{"hidden_size": 384, "num_key_value_heads": 3, "norm": "layernorm", "norm_eps": 1e-06, "rope_fraction": 1.0, "qk_norm": true, "init_std_qkv": 0.0173, "init_std_up": 0.0173, "optimizer": "adamw", "warmup_steps": 215, "max_seq_len": 1024}
Each number is 128 + 24 x the weight over its row's rms, rounded and kept within 0 to 255. Layers, rows and columns count from 0. Numbers have three digits each. The size before them is the row's rms in percent of the matrix's.

# up: layer 3 MLP up, 1536x384, rms 0.0163, rows 1129-1181, columns 128-255
# down: layer 3 MLP down (transposed), 1536x384, rms 0.0196, rows 1129-1180, columns 128-255
up1129 085:105132160097104185130118146128098093127149137097165129116102138130099113102077131101106126122133118088106139105104128114142153087171103133117097137139098119135134138126143104151147152124106118119171135147143151145093118132094108142120137136145117188133144090137085137158108162128095135112130077077121140107167101139131114124070134133090123104097139136119110131109092129077141124159166
down1129 073:111144130138177089129138118108131114092116143140146096148159113142153164148144131146168118103137141157127126099145131137111133159105132128159139128117126131131107112147095144077128113123147119160110142158130117100139123121142114107136146145133159090102150133132141116099109094141149101092149149176095117116110154135126165113159125135146113167181115132131150140104170136156123136098102
up1130 100:118139175109128136181137114174146126135137150172132131118093113109147099147125132136123153102139140141135153105090121079170080101138118129134105105138099094140139149111152073064172149129140110145118118118110068162139137141139119126111135120184129144110171138115132110167142150113155125129121114104122134138115078110107074108117102147102149157126100134145123151134086149127140104134105
down1130 108:117110145134108128111142131087148113131113094084086109165178149144127121092144140111128115154102099133130114108179144179122147160138131125118161138127141131155142099135072155161121145142134150150156141136136165104096109104123128131127084141097150146111113082123135156092089102170118131110149130160117107095137185165147149163140149161155159106141111172110117128103168137150115159129100
up1131 100:135140133147128111164133126173086122175124128106161112130109104125166117145122135134124133126115084165079129125143110167125133160082126161165128149208141134141153162145150108134143163138141125121153128114174129125110115145124116173154131134132148124114083109096147158130108109171130083106102103126104141144127104161115100125173091154120100142110108108130083164130099107112132134141109
down1131 097:118105159107141138118120143103145138110110125140090124146104172127078120136142112106145147148130129094175084155131152109185134078155107094121104118115136097098084074130095121090141097096099141147096160114122101150141101118115133097107132121161092139125155104124113112127127144103134192151153134153120108115098126148167136134103123137118153095160139146144170119125137130146105118143143
up1132 099:130127151072142120167134140133137127144126145128108115159115167140139108141119135125093169122149130172109088108173124116136150108116112146132121089141135098135116133145103147120145103093162137133118133111132126194126144126130108079066127148132160085154175123164107106109137116108126091134096134131115150114111112102173106097078105109174102139138175121153158137171112141107116137141086
down1132 089:119176113153125122085113141137150122131147122105159129123146083113129142135134101135144077121131118100137162145092139148148128152137119136124117148124108169115138143134131103139143152150119123115136122121130132049131106139133144170145148127114119148081103135127140130142114140123132136097126117065145130134133131121113141132141098125089132108102070152106076112073158120164143130106142
up1133 092:144102085178154092117115147117153172142130149151149127084123111138134140124167111119152115126134141134135147121091134113151116152102135146182147139106162107125114147119150174110098088107197155155121133176114120116142155131150125147132125119123107153114100150110120124175133105104115156132151127124135131116129125135101108157166124126075107182128104101157172139114189121151110102100125
down1133 085:132150202079090161141165127110127115101127143137089134188116148107106081117125138144098173133112101119105118131131097129105120132136152098084126132159113165114136126134111111155177140130066119126123124083136137113140114108167151110133122138121112100168152131099128135134093110129151129123098132123153142087158156087166147122116142137158153097113143160115067118154127121118137154156114
up1134 105:103179123154105136147163086139167126163137147152100101097116119161162122179157132153143142128133136110130120164150156150154150179136122114135157102083122110125140127161117100118140092065175151142134152110115097094162154134131113132151102108113142138141099129139139184103127075154100126145159140144120145123138112136133098129124125139133118153149091111124153163135158128152146124093133
down1134 123:133106139123105111129137138124111119124129122106109152141120134065110135104117134107125116120101133151107148109115120101108105121121151139089112142161125127129136136123135146156108159152097108112137123129133155150097109121121151115103126128121143114104138126110119102134143145128148119108101113148137137102151131140122136138133145132115137094129122124126114089131122129110118137151117
up1135 131:145129119104133114147114107102117079131146127107105126124133141138099127148123123062164115113129100109095146171129110117151103077132148166182110158148159127116142154096144144129135128132126150139129107154196134093134118138145139131143100122129126122135185144147128135096108119093109116057059090140096136126130138128133136145122110124114162137080142106167129134132168143111089087116167
down1135 129:107169116118111137146082119124125206126121161167156149085151128119139125117129112157087136153150112166150106137131151105111116181156097125080130105119084106140096104110130082143141149120117107090112126069093136183111147115106108135120125151146144106097123120159116131161119133142136125178126177107140129199112115092119143160132137108110129112167119172155127132099120152137166150103098
up1136 121:131160128132102097153132155141176112139129154147098129104135061151094133134144110158107141125096125139126124113170137102102094146126132137182151156107154130171109153133135139139120084110132102165105134102110168117109187134139124096116179136115128101136147113169148086128114145135145123112130155138102141135132121140128094105160116199099099162107086149089102151143123118133154127140118
down1136 121:143116138121163122113127106112110139128143150098148133098120155088177117099097102139167109127145144108141145177114092181100135107112116125083094130130129121086140128102114135152132158152123141106125108139140084160129099131094130144163082137126137165129077130120104162109110095116117129142143109125133107169167140123127122161076137094140165082134127099143151112125148121111120127123146
up1137 103:135085119111154149103140105097097117180112146105103158137149102144125130133120104125140086118133085158106153114086124157176134123125140134161127129102169118086159156139138181161115136130160160149185166178112114085126121122116124112125120125131140140088172121141153140134143130157120150149130181126108099123136120113124084158110123101106163093090109088120124124123142092149156090157152
down1137 104:146177133142114125149093142127119134123139163142134118121134138178128131137161159134100170149146120138128090157156150081134146122135119105093130098134102137147108135129118083106129094082125091112121101085132118124093138142127127123078143132154104129146106141150087126134143125135164099126140091108129159172094137140157125108139131131142105127133135129127121104151114095138107169127126
up1138 096:153159116114144161102090078157094177131098099085162151113138092137127134128106121095144142118125111107101114118165110182094101097142097114131127140128132155095111148160096147182145116135082125112139154152159175122107122144138110132121136146149145123115103118074142143110093128128152098137122115120122146105122097111125138115149109148147100128138066112067120123128124125148143110115105
down1138 091:098063140125150132132145194121134099116156160163096101148087145160135127156134104128105159159139109129144103143096129108173150147121162123126135094118132082137180099125128106079139139089148124139110104122093098148139150111124093115119135132106084125146121146146110097123180111141100136145155141113151108177105151087152111111103114114112123149139174156146147140127102119126099131126148
up1139 078:143093116142154101085098123116120146168105120097112104125146130165095114129164153087147126090130095139130096127146145151125121087095149164132135138113133097096130143119103166146096109116150146128113146164090148111121102145111169166149100165130151153085168132144152129088104168067159142084169128135100140103139158152103139106151124143141153161112128162092116121141160146123103146092136
down1139 071:115175136099117151148123136142113155097157121158157163131081111151136127147114099148118123151114141138111156143122126107114155159120117106161114133104108154123093114147138104099154131117085132136125088103131126150155179118135085092104127115135107109180155162101128122188140137145124127180105123116157121222120105137133104114121099140119154145108145061139112142124079108124117082153128
up1140 086:083138127112115147138118125101129118149139152134101093169114153131152143167114164127105134129127148120127108109142120115132150099133132140153128120127122095081151127156129117105109125085129169145105176119106129120165112141138134112133114159136149173104113163116079127148137115104109179128105086151140088147110128124138082129078124152097125126133162107127195160127107148142127138105187
down1140 086:156126145125108101121177126126144125108141139104114141105137127152108067133150097131143129107127088142093174125117132097101099169141112131118132155137141162161101136099103118156128128155119100155152097138157131135118126105135116146132127114138160114133156114126137140105112139146165099145126135125124141082165134133162170137166129143146145144113088146130070103118140117105129123162085
up1141 096:112167130171133129138129122136097153150155136134153140107122159145154108090136131146177149112142141060072150153131128121129117156110114125129111115132170071140115146120119122131171103146132106120143140136093123078133142156121146152134094134133128167170108131101141133114130133139131130167125137090107138117108071132091144142129118142106134141141087119122163137128123111128189139126141
down1141 110:124096140110095119129124127125131143122102156125113125135109145093108106148147116120103152132092104169140121115134119126115137110132161099118131118119105168117136113132133139133115144101122158158106127109139119179117115108126106116108118121108144110129146116121132137101118124160135107085138143152155124102134150150160117123140146142129129127126156126125118122129132131136101106134115
up1142 090:122133137067141133157123125121165128131136145141115128135094130138155097153155147141139099142119106153128114133090096104130150155100099152141145146170155109110151144179114086113137101117165144128103126067177092141182127127165133093122133098135125113138141105083114163106074144114128078083042144141128134133121130122152111126134108119113131125132158136131154118149142130147116131061165
down1142 086:134102143159108114112149164143081142153109127125145134108194133074087154115106085105122136089150134114113117108162154156144124117164127117094105102115112128140104089092151143153090163148128117097169141198091138134077125132131134134140098146133131130117108144199132142128140117118142153139173118150096137121119128060110115140109150118149122124114090142114104151092144137120157153158106
up1143 097:122134137091113123140120091108129116172111126110098097122103123138125098152161125111153143119101069177129111125159135133138164160103132187130126146185082102106147136168137130120115149144162170120161151138144165132144104145119128133115140107133157104128110118127108124112126117140111117071097120141114136130144144154173129120169089188094110141092107136071117129170107108083124128119125
down1143 097:117162132163128115115113168154094118090097131120177176144147130105145167128123110145136124151156166095137126142138147109131124080144105091127099121096155152120122097103140113116154100122113083119104131142105093116118137110126129132135149152164117117128156109154141131159129149115138156163135130116106127163110086085084110160089137086129150086149131142158159107095146118179126154131149
up1144 085:149103093167146127134087094150105127159142114113175117112125072146099097110108117098108167098130078128090130146148140128148128080162115138142123153101123107120141153076116144140093158149167168138170164187133136102108107145147136134087094121125104148100080148095089146133131151159125116144134089088149111105134069142115134136091119113072098138147131117086162119129129092129152116114158
down1144 075:100166177087129117127134159089158133077116121144087143139117170136104121143127138140151114176096137135143147116136131112110135162104131102099140117134137118175076083153113123132183126106090117145082110111142129167145153111117077138139110129134134134148179104130157129120121081132113163130120161143100123133139166119145109134169131165118150137103126140144095133149106123132119150158114
up1145 100:150080136130134102194102120098134085126128113140133131164123100130118160133142122118171147139127118135134140120104131112143135152130107142180105121129139110096111136076175106137107151127175145125169113154142110140156110136131103139090128131121088078142137132115171109158155140177174120150092122140140128128137126140160089097145084113081145137169122106148154127115153128055111109090136
down1145 117:105179128135130147081116137125106133111117113086153125107160173098144103134152133148120129127156137114123116138135124144114127097123128118115119122101127133150141108143104125117148093129127117119087155129132115108092147124145149147127151133155140138133131087119120141122103116076098153085126107112117115159118075109086129148114149116144145130089132142135111122127133134178126154130133
up1146 105:166131117148138151144107143174157134124135130099137097108112144140117119154129149130121125111121124146089152121124137129101099090078116152175128131146150117114116162114142137134173133146171132124162095123152121163156125170145154143138098160168115150123116121096144147105142171122166146119138078149091114138107111137115146137129075139156137155156093108168136140137114085114124134061133
down1146 118:103124144092132141123097113091098159136107148161091156141142083096137108101156094147120106118114122090152091134132123114147158139173123100106132135110129155145144098137109116123135125121093137138112139117139129121153150117113064126084134107118121122127117123165123132135110076152108118137114170108164131137127138124133103124136129128134122158117126135121084139148081127139116126138124
up1147 090:140069156133111126155089158121099121095103122118105111147128113146141086109129104076121168138128096154131111142131092133132136130117133105093136129086081144140146136101108150175086123084108121134141111150143140153114062115128138115136129146082151121112152113145101123101117143155151135096151174104093128112170161116162162121115149106196130127079130173136132125165146151097122124163086
down1147 091:118193105137138172093098088161122139141169123153163150138151124137116157145129161155122104124149163141131089152105137135140121106119105142140094140128130135116097124165150093103151124134143098114136151090144091078153168132125091134104108118160105150137102132125121114137155125104105157182127071116162126165076075119096109114152116110084134146162130095119144123121103120141136125107165
up1148 105:098111152126132125096130086128127122106157125129119128132118111139225101120105098136146140103133138108139131148122117108135148130136125119070125092157157106153127097119122135125100123109144156140144177150082136122143127131132199158108096098128120169101157146110140163150123120101109089175127169140112117136109097147122118148098139082135142112118148125106180122129127157128175151161095
down1148 126:139139116101103114158154115104134138139104124146138152132127120128066115145126135113093119137116116131097140135154131124123119127117142106155128124105104151141083165143129110146135155130121158126123120115173134126132121107151087113145131129125143110146123117130126115104122133143154168102153101129142129093157149155151127118159116150138109137134123127135103154135121119139095097137144
up1149 094:135118151121139096126139123138079129160158127104124141165114138155172075120173137146079143156119096117121110157132128111065154148117120153143144144132161083127145145091102126137110138107151145145175181128106157140127122129160144110095117154138114145118133148121141138127117110139112070136069148123105110138119083130156108150118118079140104104148115135137139119139119096098169149160119
down1149 101:095152092129096130116135128124114125123135123143133134093116152069096122160115095129168146100128143104135140130139134131179129103109110065116097121113121177135101126147140142115129131144117136111103119145156085119113122138108107150134148108123160127125127100152131122104134110144125145122157097132117114122144132118141152137138122135113133136137136139126138147107121153149100123123147
up1150 093:180122133145107162074163138133150113124096141160139128086119100161116137137167137125118106136119128090168108102164149150087141148145140107130176187074108146099099123159116099157144066116088115131092101090116138115176104141125122106111139148155115124083098136140125142135074090169140124071162155123119127108159145102132086152123137155099126127084104105124132109162177141159127139116131
down1150 088:076137113126117102148112143151088140137146130122101143106097142103104169127073110107121171113137147131093128175114109137158111111124129148106092091153123080149169154096166130120101178126132141115133168132151122129071155100119139139180093119118123105157119139121113108116154151085094117140119112125123147163136096067116149119132133134123121123189136128123144137131112128102137104128149
up1151 091:118127101148176093148126106138081154126115153116114130093147108139135097129134097099135120118140125077126117148136152132120066095144103095142133148137152156138135101113123093137113118105146112129123159177157118120106175119138095145083149134115113061087111147173155121100107152127150089151195124101146127094110074130120102098136141122064119135136100113142092149132070111171126111162131
down1151 084:126096154101086174122125175116178113104148116137135147159079135100114152129107137156145146152115096146143160120106095135131155175107155118130144112146115068125149141132108151132144155141139164148144095091098158145146099122115144110155145096098139181149115109104123145150142096138103147119079134131115092153157180107132158134122132135173117115111167133132130106141135149097153149134116
up1152 086:127112117093079150143127121096112148160132142117154115104117160133153157125123135105063098127102131071123124116167131173113108113130115116133148161123119132148128124171159146131123119105124126113101141145126132110110126143094107140109128161159153129120150170153152175144099088136101137125108108158131121095122119132117082115130104143110081153091126122106132145117122143126115140108127
down1152 080:125135146138153124131148141147173098076132159107114134134096103156103087143129137124182192105153123141135127151096098087145111155138129131137139114172148092103152173086092109128127136155140152169105112120118102148129092102134160124165121105117105117116138114107128079138127157124146091144151150095105120117177135086159155135132123119147131100168130141136099128139104128111135117124117
up1153 080:140146144168124132130083122117162151134116153103103107092124099147130118138127128105119142103122111139118156131149155068164117096109136156132128101102086133149118130148114146163105096116111151112138121131109175106146102131108133141158183112170174169181173107132131185111144150107110123098144128182077120123158120127124141131153113141167134173082091198125151150152129123105123124101119
down1153 069:125117132096128149121146122139104119103164105155152158181107128144166161124104127135131085160112144128111124116134089162109141160135122089130113139126142125089137135133133100121156153132149096130147137101169101138136169135151117094097102128098082082094112139158136105139110124139151154173117130080206172167105158130141070143123119103118153099121135117128139120129107126132115117122160
up1154 126:162101152097139120141111158151128168126120112105159086089111138157116128127163117112098182107124140149070097129140130133097190153119116172111085102121105120115145107118084151122125137176096121153127131124145146160108144163105156113096130153108135098151102103136125141100148106159130170125109140137119134122114132134193159131109124107127112122125127134140154161161135135134113102145152
down1154 128:128128107137134120116129113118137142156139138168079134147152106141147147141084132136171089149163116093183138137090103118140066108141158061145163136112143115130148144170159094164163119108158131115122127107145113124126155103131105137123142133131115148120111168130133146157117133115146102123114128123119151135124107163087110129104100163100093125131127088143138074104102102145153129091114
up1155 101:133123109150138106140127108171136148107148112108152113102118119134077125131131155124163165111129110126160097137142121113128112147124117158166101142070121121069126125119078104118119132144138154130166119116123133096124139160174116133118130104102116082136113143123116120066140119170119111112155133095141130096124113138138148142120095154111127145160075114077134128136140110125111101160092
down1155 098:136150143110134138132109153086106094101122144165081137155154160123119079134142102114108106143111097143114157106117149110133132124153087086081147105142139115167137131144148145147150121098102101135096155151134122180109133095088103131152113113154126155116120100126152162177139119087129152159090126146091155154144120128104107093136179126122117105125157141174151099145123117123130142128160
up1156 080:116163153134161136161167163169101112088121109103115146162114150156133127156131141129123123139142130152141124146130114137131103124119105128111119105109103158091147145116135059142143111120094119128148134075147063144122134127139139122171173141097137141184162120117184115105143154074116081101110169087127183108122108096150117153086103114155167125151136107152107133157148130112117101090144
down1156 068:113122122122105146091093107127118140144146113181135103087132107065121149129146117140131119109112102117147100102163123111158151133153153114132124117153108106150091114140123159135071130127127161126131125159124144132112133114125127099110113118123124135072103097147105142112119118167152125174167082135135103165126137146107139111141180109106095117131119168111124129099128145163139143143098
up1157 079:090108129153107141143138104111177149154141142132114090111111185104117128133114102158108142130132118114106136137180136149169145106150101130115081066124130107152140128125113174114094131121146146098130126145134144141108104138101140162162112127131132168170133129144131193121165119103098151139124080164128118121132130130125122081145112193129090155100112128122150154100104140092159112151142
down1157 067:158157136145133125102096133122117111135167076104148142175143126203165148113092141090174102115106166142080136113124122101097125153111148111122145180121143155107097111145137110114146139147146087157121113113116118107154132136168123097099166136109128131078162128144146079151079147139183112139125154079122131097116157147143104168088121110126135123116143118130114128128146116138119131099142
up1158 098:088140156117106105133098099186097102132150133103144096113126101149079133162096173115141152107119095139130095123148178135144117107121129173157157143116111140134156178152117097133136154128129186131134120146131088076108137142151115119132128139096150128127126156115133177096136095136154122110138131120153148103080111155120148120074105150145146144163118118072106165148109113162111108121111
down1158 097:171118106131158126143138164089155130119118108152096142123128149130141107108119110107152102120082129139098158125108119104110114154131102106117128156162159117095102043113122140109110087118103079143127133123143125191132144108087116130130142123169138162104136110125129112152109144131096118149103111176086141141172135157148125123179146140088119106089135100147134069109117129097143143148115
up1159 095:154136185122119064165123128111125103095111127124143127125108134129139115115086110113128170121136122109139135145143114023118140110108102167095122114123109102166126101092126168130128105104144136128122103151140138143129115133104122124095114134140100130168129105092121108131103139102154063158121136139113158151098095116149112114112085115154079145171135149129184141157131169092124127124068
down1159 091:112131101117139166083123132154149114159137113104128110136177128127128155151148127126140097128093133154108147102125121213125109164140149114152129117117146150106119156162121129145119138153145140128093150103122112114100133098144114143141109130100157113082128132170115144118112113130127149088124095102151103113146149144131120178108133145124160095090127128132085137089124141186160125104160
up1160 080:133133136176144122082122082150112160113132081119144159141150117130133163127119137102154097108124145059134131146119083129118095136144143137103136160175186176119095117114138113151147113153123122113128146175110159108111133144127141135108129145137126147103148168093166125142154157106173118172109156125159093135104100124114158182151131123113151125124129106139117106131145150139147139152115
down1160 080:116096101123121111161151167108164118136131167152103120093074156147103106161147127143123178144089079165113153134150132096132133124136127085127144084105140089114137151126103119100134156105128169151108117103164114167116109111122114093165152141077148123174106119116128146105136096126104135106166162134116116112148149134171126094132116133144088125116142171120106148149085110130096108138135
up1161 094:127096154109138152118131140130155095154160128167078101138101119154122101119171146115114149112109114116136095154156136135145165134107123149167166114099082080114124141101154120067120112108183133127136138127085126133130117150139133093147137152096121135175152111148136178111129128165107146127087171165079133127161125130172134108122105156131155172104119142099152154143124126077168134133170
down1161 094:153200122161117108124089084149106146118124121112163175123133121108134152132126114130123098131158165138107165112145100117104126096118110110070089134163132166161111123160132123150123129142143128124138117135174108129123128138130158163142122117148161160085115108139142075114128134089144103128135073126161144133108104145102116124114140108125108118153133129142123112110139103180079094126119
up1162 082:147116102122148107099138109113129131143111159152135127122138116122167161153135116141123156117160102145137147128109089092147100097124137127115146125096190141092117142119131125115115143089168129123079146170100102139128081136148158150138102131093119154078125138139109125154158144130142104110108089100110150162142082122086094128127135089086149111132116141138123108122094148116163134137155
down1162 077:102124175112104142106119137124122126107141110120106109143124104167077085132127125099122105137111110117124114139147160123126133159116086105121114134086084090182131107143108131157158150158069117147153082111152133133125151113116095135124107115112148123176119119127123131089118110121129173149159143132132142135108167114128136162131138157175142123128141135105158148153114093143088117097132
up1163 100:155094137119122072137139167112107128160118105135126104164110107141146112132149117102111111123058114105143131124141132137109099155068130140192120164141151114075122157132164136132129131151127151111151125129122141131121157144138113162114151156157138070133102170122171132098087164139180119082090109112113122137116141108159114124169089145110128119117099111119116149113119128111124143117124
down1163 096:111163080135104152133094101158103153104152131124120156104109160096099104121116123154141151103186137136126117146128093131169124119162111128101105130139108151111140097114084112114114137112155126120102154117114117145154126111134166103132147099133115182130142079120146114155160110086091125167128142128138113125136118119109114125107149108130160132123156120118103100137109133113150087166131
up1164 107:134134119141128162194091084154122126129136139156131141098101149136156146141105116124140147094175142096109141147131130139178121121144112095113140102124132087152141173141131120146157096120156156109143134151128082115111092131137130130172123123108160124178165116126134157092178113132136130164113100148124103146135121132135147127098121149141117186152133126137156163142107108117154124108130
down1164 110:135121164104119125081136146129118129130108154095123126177118103145104105130155104109110114150103131151112107118117107117083141128136158160115095146128107156116118073130138127137102130119109115144146124107164150135157134134147144122082130155136072133093125121140137108124093147127130134082131149112163138150116135151140100129147122094134126105093124161104126108122147123158110139087118
up1165 101:116117127119137166107106165089121161109112098064124112108118187132150133135116135085095100123122116115144095117150128164077123084138122139102144141131144152102132110161117151165133094075086123118117132130155166135095088138121138120144159141147154143112125101145090125098107133070116114103163116153088126079148149124113143104125134136093125128090124142130099102125109161112103160126090
down1165 103:123127113139148119161164133194145118122137197178153143134136055139135133137150126146123149106147117143132128134097126093172125159137127130160122101133110120120123169121139131099144153164149130135129117106101105105149135123111109138121143114114104096138131169125128106169181138142144098163110161107158115160108095066147128125137111102138109163147121091127120150123101135113125103111172
up1166 093:107177154143083180159124129137179126118144107118133107134079104145114101169146129103146118097160105155105144139107121079156132080096094139104102144161116139114140132146149096096146146131187154141146107085177099136141106170136143181137105121138124192110135084119106125113117154085117073119176099132151159108122141138100096110123112141095115131132135127168128127133102104094105106105154
down1166 093:137079136107176112126125172134084134140116141123108121131179121113133173076136132139117145137089122132134138110166152142094119173158150105167179112123152096122098139103090142123108110113083111124125155158088151138135127091115106066131136156109141080112147114131146167130098105176164138108113127146077108131131110115166163155118158140149126147127085137099135116084132155128153162129093
up1167 092:140146124106114142194135086130103139151111119175098165171124106116169110158085114122098148155116132139114151123111110090176161158156121115158133119116164115108112136096132096129172116117148121108128130119127126156141101109119095128114122144146135149119133141095114144167117151135129080140073101128110117151167083143130098128094124062148131138103111110165128147127069130108162116142134
down1167 085:107119138129138123074111154143133113107162088048128098112151169121087158127152127142173116126146104114137104127148134187126119115121126105100111155139114111153136101163119120138130140102152130134147157139134131088090134156124157139107117152094134130129129128165136144054140107116128177099196135131161143104094149117125151121137110147126154098129124179094129115105153148156083151112119
up1168 090:123133097075146149125141093137116180144113169150126124094140161159142099127177138090143089124118099126148104146153107138154117155114132122128159171131158092070150156125097133147105093134140106140086184160117114114157158135129110116086146117096155112113125135150095104103151131111106142084129156145122154090167107113143121120112114159080119161129100123070155149128152117137152135165171
down1168 082:119125204154089109121088119156111096101151115122124140151130130095085122150084102181130143129144127123104136137130114113130139126133119112113067103113104159154109079126114135150144174113130132132196094116121138149111105116139156137151073146150129134172089119085156129121128145124152124183136111144113135178113136085104110121126151112146161095139148128162104122122135131124090112134108
up1169 088:094132111121131127140114127153112144118160157070135097132116112145186120140136136123146158112141123126081123178102122124103153128105113159148130149137175085129153175146135154111144111097144142137163166126134100106126155144160136117156129147102139163139101128120134143107112105105096087088084136082082140099128140110150062129109143080138069138155096126127150139143126142129135129094141
down1169 114:141114134117122132132144139143124121132134161132114116128137152105091077127129121138136124121109112121139133107112151129135113139110146103113122148132099139136111113114111145133143130132117133128115111126127142127116119126137107129095143114152138122131133125130118127140133102153133123150141125149137133109125116100127159127139134144102135135111098125126100137119120132104112136140121
up1170 094:133195154139077184147157139158142158139155154135109135136103142159139093114121164116082104122106117139084152146151132109141186163124123179125136127161144108166156139168118127149160107137113110140170135051106144127144127142120126098118141125115138142160154087139085139129132122147066115127101159168106127121152131113167065128105105126111108135132121126093114160164123085093155115134139
down1170 107:114106108150141079133112123140088120141105128119141141118139126080144126144112098148169132105157150109164110113129124135131099105126145104118102138130105151104110113112156144119096140127156147113125151161148104123116111139127137157131126131127130114098112143143157132089113145143166113114121105119109143134096089110122169095118141123122157115140111142139117120104141140136113139108150
up1171 102:147130167104120146107072122131112148155136103126124126122138094149114075125147125045148175086123133093128151152120112096170104115146129087108076123133157115128111162125129152136138103162078122137168127181136127141103108119123137142109134117107150120102151108129115131118130147092165144138164168093075110110143145126102123130123126102145136118097101157103099152136130130134132117136095
down1171 102:091110084130139116144192140131136128132115166159124130136114166113145156144116151150119141148149113174148112117155100152093132148125156126153147091110123175100152104164101114103132165105150150103123139102121143124169160125131107102112151157130087120157149153117122136115132084159119101117155087156171142144115118129181163125102128128115119135135153109124114110138120119100073114124133
up1172 106:113156149116146109100109106098095106121129108105139113125134084152105112147127118077163153090144117076139107162141137116140130145142117149143122147116152096104138126082145155118126154138158153133159131202156125108135132150129122144078105116092120129117081129138129128102136110095170144123155162067083161115120128151121105135128123116094118120154112130109138153113144130103147147179140
down1172 110:117126115128103117162131121118176144152118162144099148150132186090114093132147136149087107135111109178130168126117141143113136117100152114125116125122124144136122096131081109116147129126120119113100126077109149165155127112134128104141146135175156119162183123094157130153127098136095160132078104170170114121122088102142162126120135147101123109106126123173096099132110133119117093144123
up1173 089:121105152109113121143092175112142119097116113066112135103123081154106150173140117078132126137145105159151112142124147096111132078145088143082080126118111150163127148132137118126118118106110119129163121148163083153091118119116131140149121170158107134108135127169142101153141130057151119107180071106135136103127143122131082103088117105106113117107184116150087164135102154112087106086146
down1173 090:125138124129168161126154140137155125142139134166150124149152116143161134116106142138130118122112136136100134092117120144128118174138165153185171142133154096085135113118120135117136124140140127132119131103104155097130118132132111090113129130145149105142140136096128127134109117159110148124083149135095124180109128118139187126129143143118109179114100110110141099089137138129147174125084
up1174 103:163131174098082154110144119168129095128127122108138112141122170139101157153147149139108124134100134103120109126160125130100142143108108170137119115177100102131101171174150145130194138128117109091163103102120091147144146162134128107153113155143148140157106104131181134129138116125120110117071102140126143138134111117165121092120099150134106140169140097116103145150125137103127157078128
down1174 102:102116074164159083135099142105121155154114115098122129124104126121163111120134114112155107116156144131121124121081153127148118098144148119128127134117159152093158065098123129101108127124165153152106149153134136127117102117092132192101149116143137120103139136112117104132135131115106114106155133120140112119117112154122120124139123111127127131104129154126123111114105123169131085173119
up1175 088:118118102123145127136078095135146150157134137119128079096136148138112128142099122090158124071149130124100103101162117171156089102124162104131076161153158127077108121103118115111124109153124131127112153142106096104138171157100123142099110114128165129120114137177168105091113124114126146122173126103164133098125113130117117126121102186074135159086144122117144143136117133147123104141135
down1175 082:126124145123110123172144176126128139081111159114121181134106153142135126135141130175126143167107111127130192135110137068065155159137116146151149119132116125126140141126104130137160150113127138149123105109136166158124142100144103101155134120142119117135135133086108157174103150155145107153081161136124122175145136191125128137137145125141122122132118110156111123147126129082132120171110
up1176 111:101129147161130162150137139190133146137174145116164083107073189124159079126113155154108124083105087117096155140104096124130127144086126133115158117129102130150174136175134137083138101125138118142136123079108152113146130160139146115162146138102167135163156077114082193112101159139071121140090125121097139141169098145134110145100101173132119173108107155113127134174071118124146108142142
down1176 135:137130128123129109142120115124112133135096147143118146147179104110110156137134135092140131131145157127144103127135131128144136118157134118133087132131125139114097116121133155138130127107136141113142149130149111122135125115122108145092117130113106131077117140151121112129116129133162130127144127129138131119098143121151105127140142115126121103139123127138116153105150123122108129105149
up1177 086:157126129139156145109135110086180149148114112142139132089113166096132123122159108155118119148139133137167144131093123093154095137163104142104105113153185104130122120134142161134150097096162148111087110149138131155160093124145150145112141127195115167132157125119144141132136147068133098128130100153126123134122115116109115117120122120121124125127130141137131108136165120131099117115111
down1177 083:114111166118121129120121163145104093133167116113136116181164104194109146137111125116116145127117121138090103116147140146122127163116157108126127143112125146139134132107127111140113145129107125130154114123105148101126127121146111126123131162075143098136150139162127135137132106159153156104154151128124123124119150063146116157101140113148121130113132147084115157094138138127149173100121
up1178 088:107128097138111127156152075161110152131127146127168135071125148113179182137060101166136123114148146119108118108140098168144083113166132087099138137136149146142141120123112125136133118106162139125126144139128084110113109127142115153134123080107140131124141156133125144122165072162126084131137086084160121118121088140125126126061122168106100148157089096141120118118123130134144127167089
down1178 075:135103183111149127110116138076148091111121106106076109191125117150074079114172129095129133120105119106130104133111146094107157149106131174125120117127098106152142108147094151152144131135078119170126089102133133145121118120131119121098125124119141121125097103133100127126106167109139146128138167132100133111140174135108125144176133125154120095136155133118134157163115124171124141076129
up1179 084:152097087132131129131090107135136169195137120161118121099119113143141124120158108103099130125121094151113152121162097145152154162157133111146173098107128109144128193124140180141113088131147165155156133139129115147116138107108144129119104131112150162120137122117094138154118110137103126165100141137120123126164118128130114146158113123149105163144135127168112129146187113120121135136110
down1179 075:105165164086139166105148126123138105092140144101124134154126156107091120135100122139135123149139158121150097130103084131133141096109142152108097117130114170124122081117131103107166150112100095098128115117159136096161133170172145131110146157137079110154152139117141112128128128126143139095162133091152132111079120064147122141109115126116142125108109146100111110125085115148101152093138
up1180 084:131107159127125144178069132130129141092152157135136095118091097147153124142100117118101143120113117142127132123129124081143136102127108155126142107102091110139137125155117130128075116118122144146171121104141156128117141130116079107114126181143143111177136124123110171100111129166114125134120137199116113088154156121165097086107097088129104148132127155137173158162100137137119115137085
down1180 083:143147101135138123119157165151118097137138137087146139125160145117130119137140121138164134127140157135104141104131069154133107152119152092128129136169152137126146131117142125124177133153174116136105156142126087110099146139144165137135131107112091142103122146151134108147101113120129115102103117093143148131137102099117155142122149130100133128107107114129090097105109135112118137094159
up1181 084:129117147121127145142128169137113132108115162110128107080146209132101120086138132073141096125130140073124111128131088128107077089073108152129125163170134122141115136160136163141161121131080095126092119134116137121138157150141115096115139157133146101171171134141070111106095172090138139110145143166127131074090114117131123111117120176071121152146099164115143119138091144099108133114121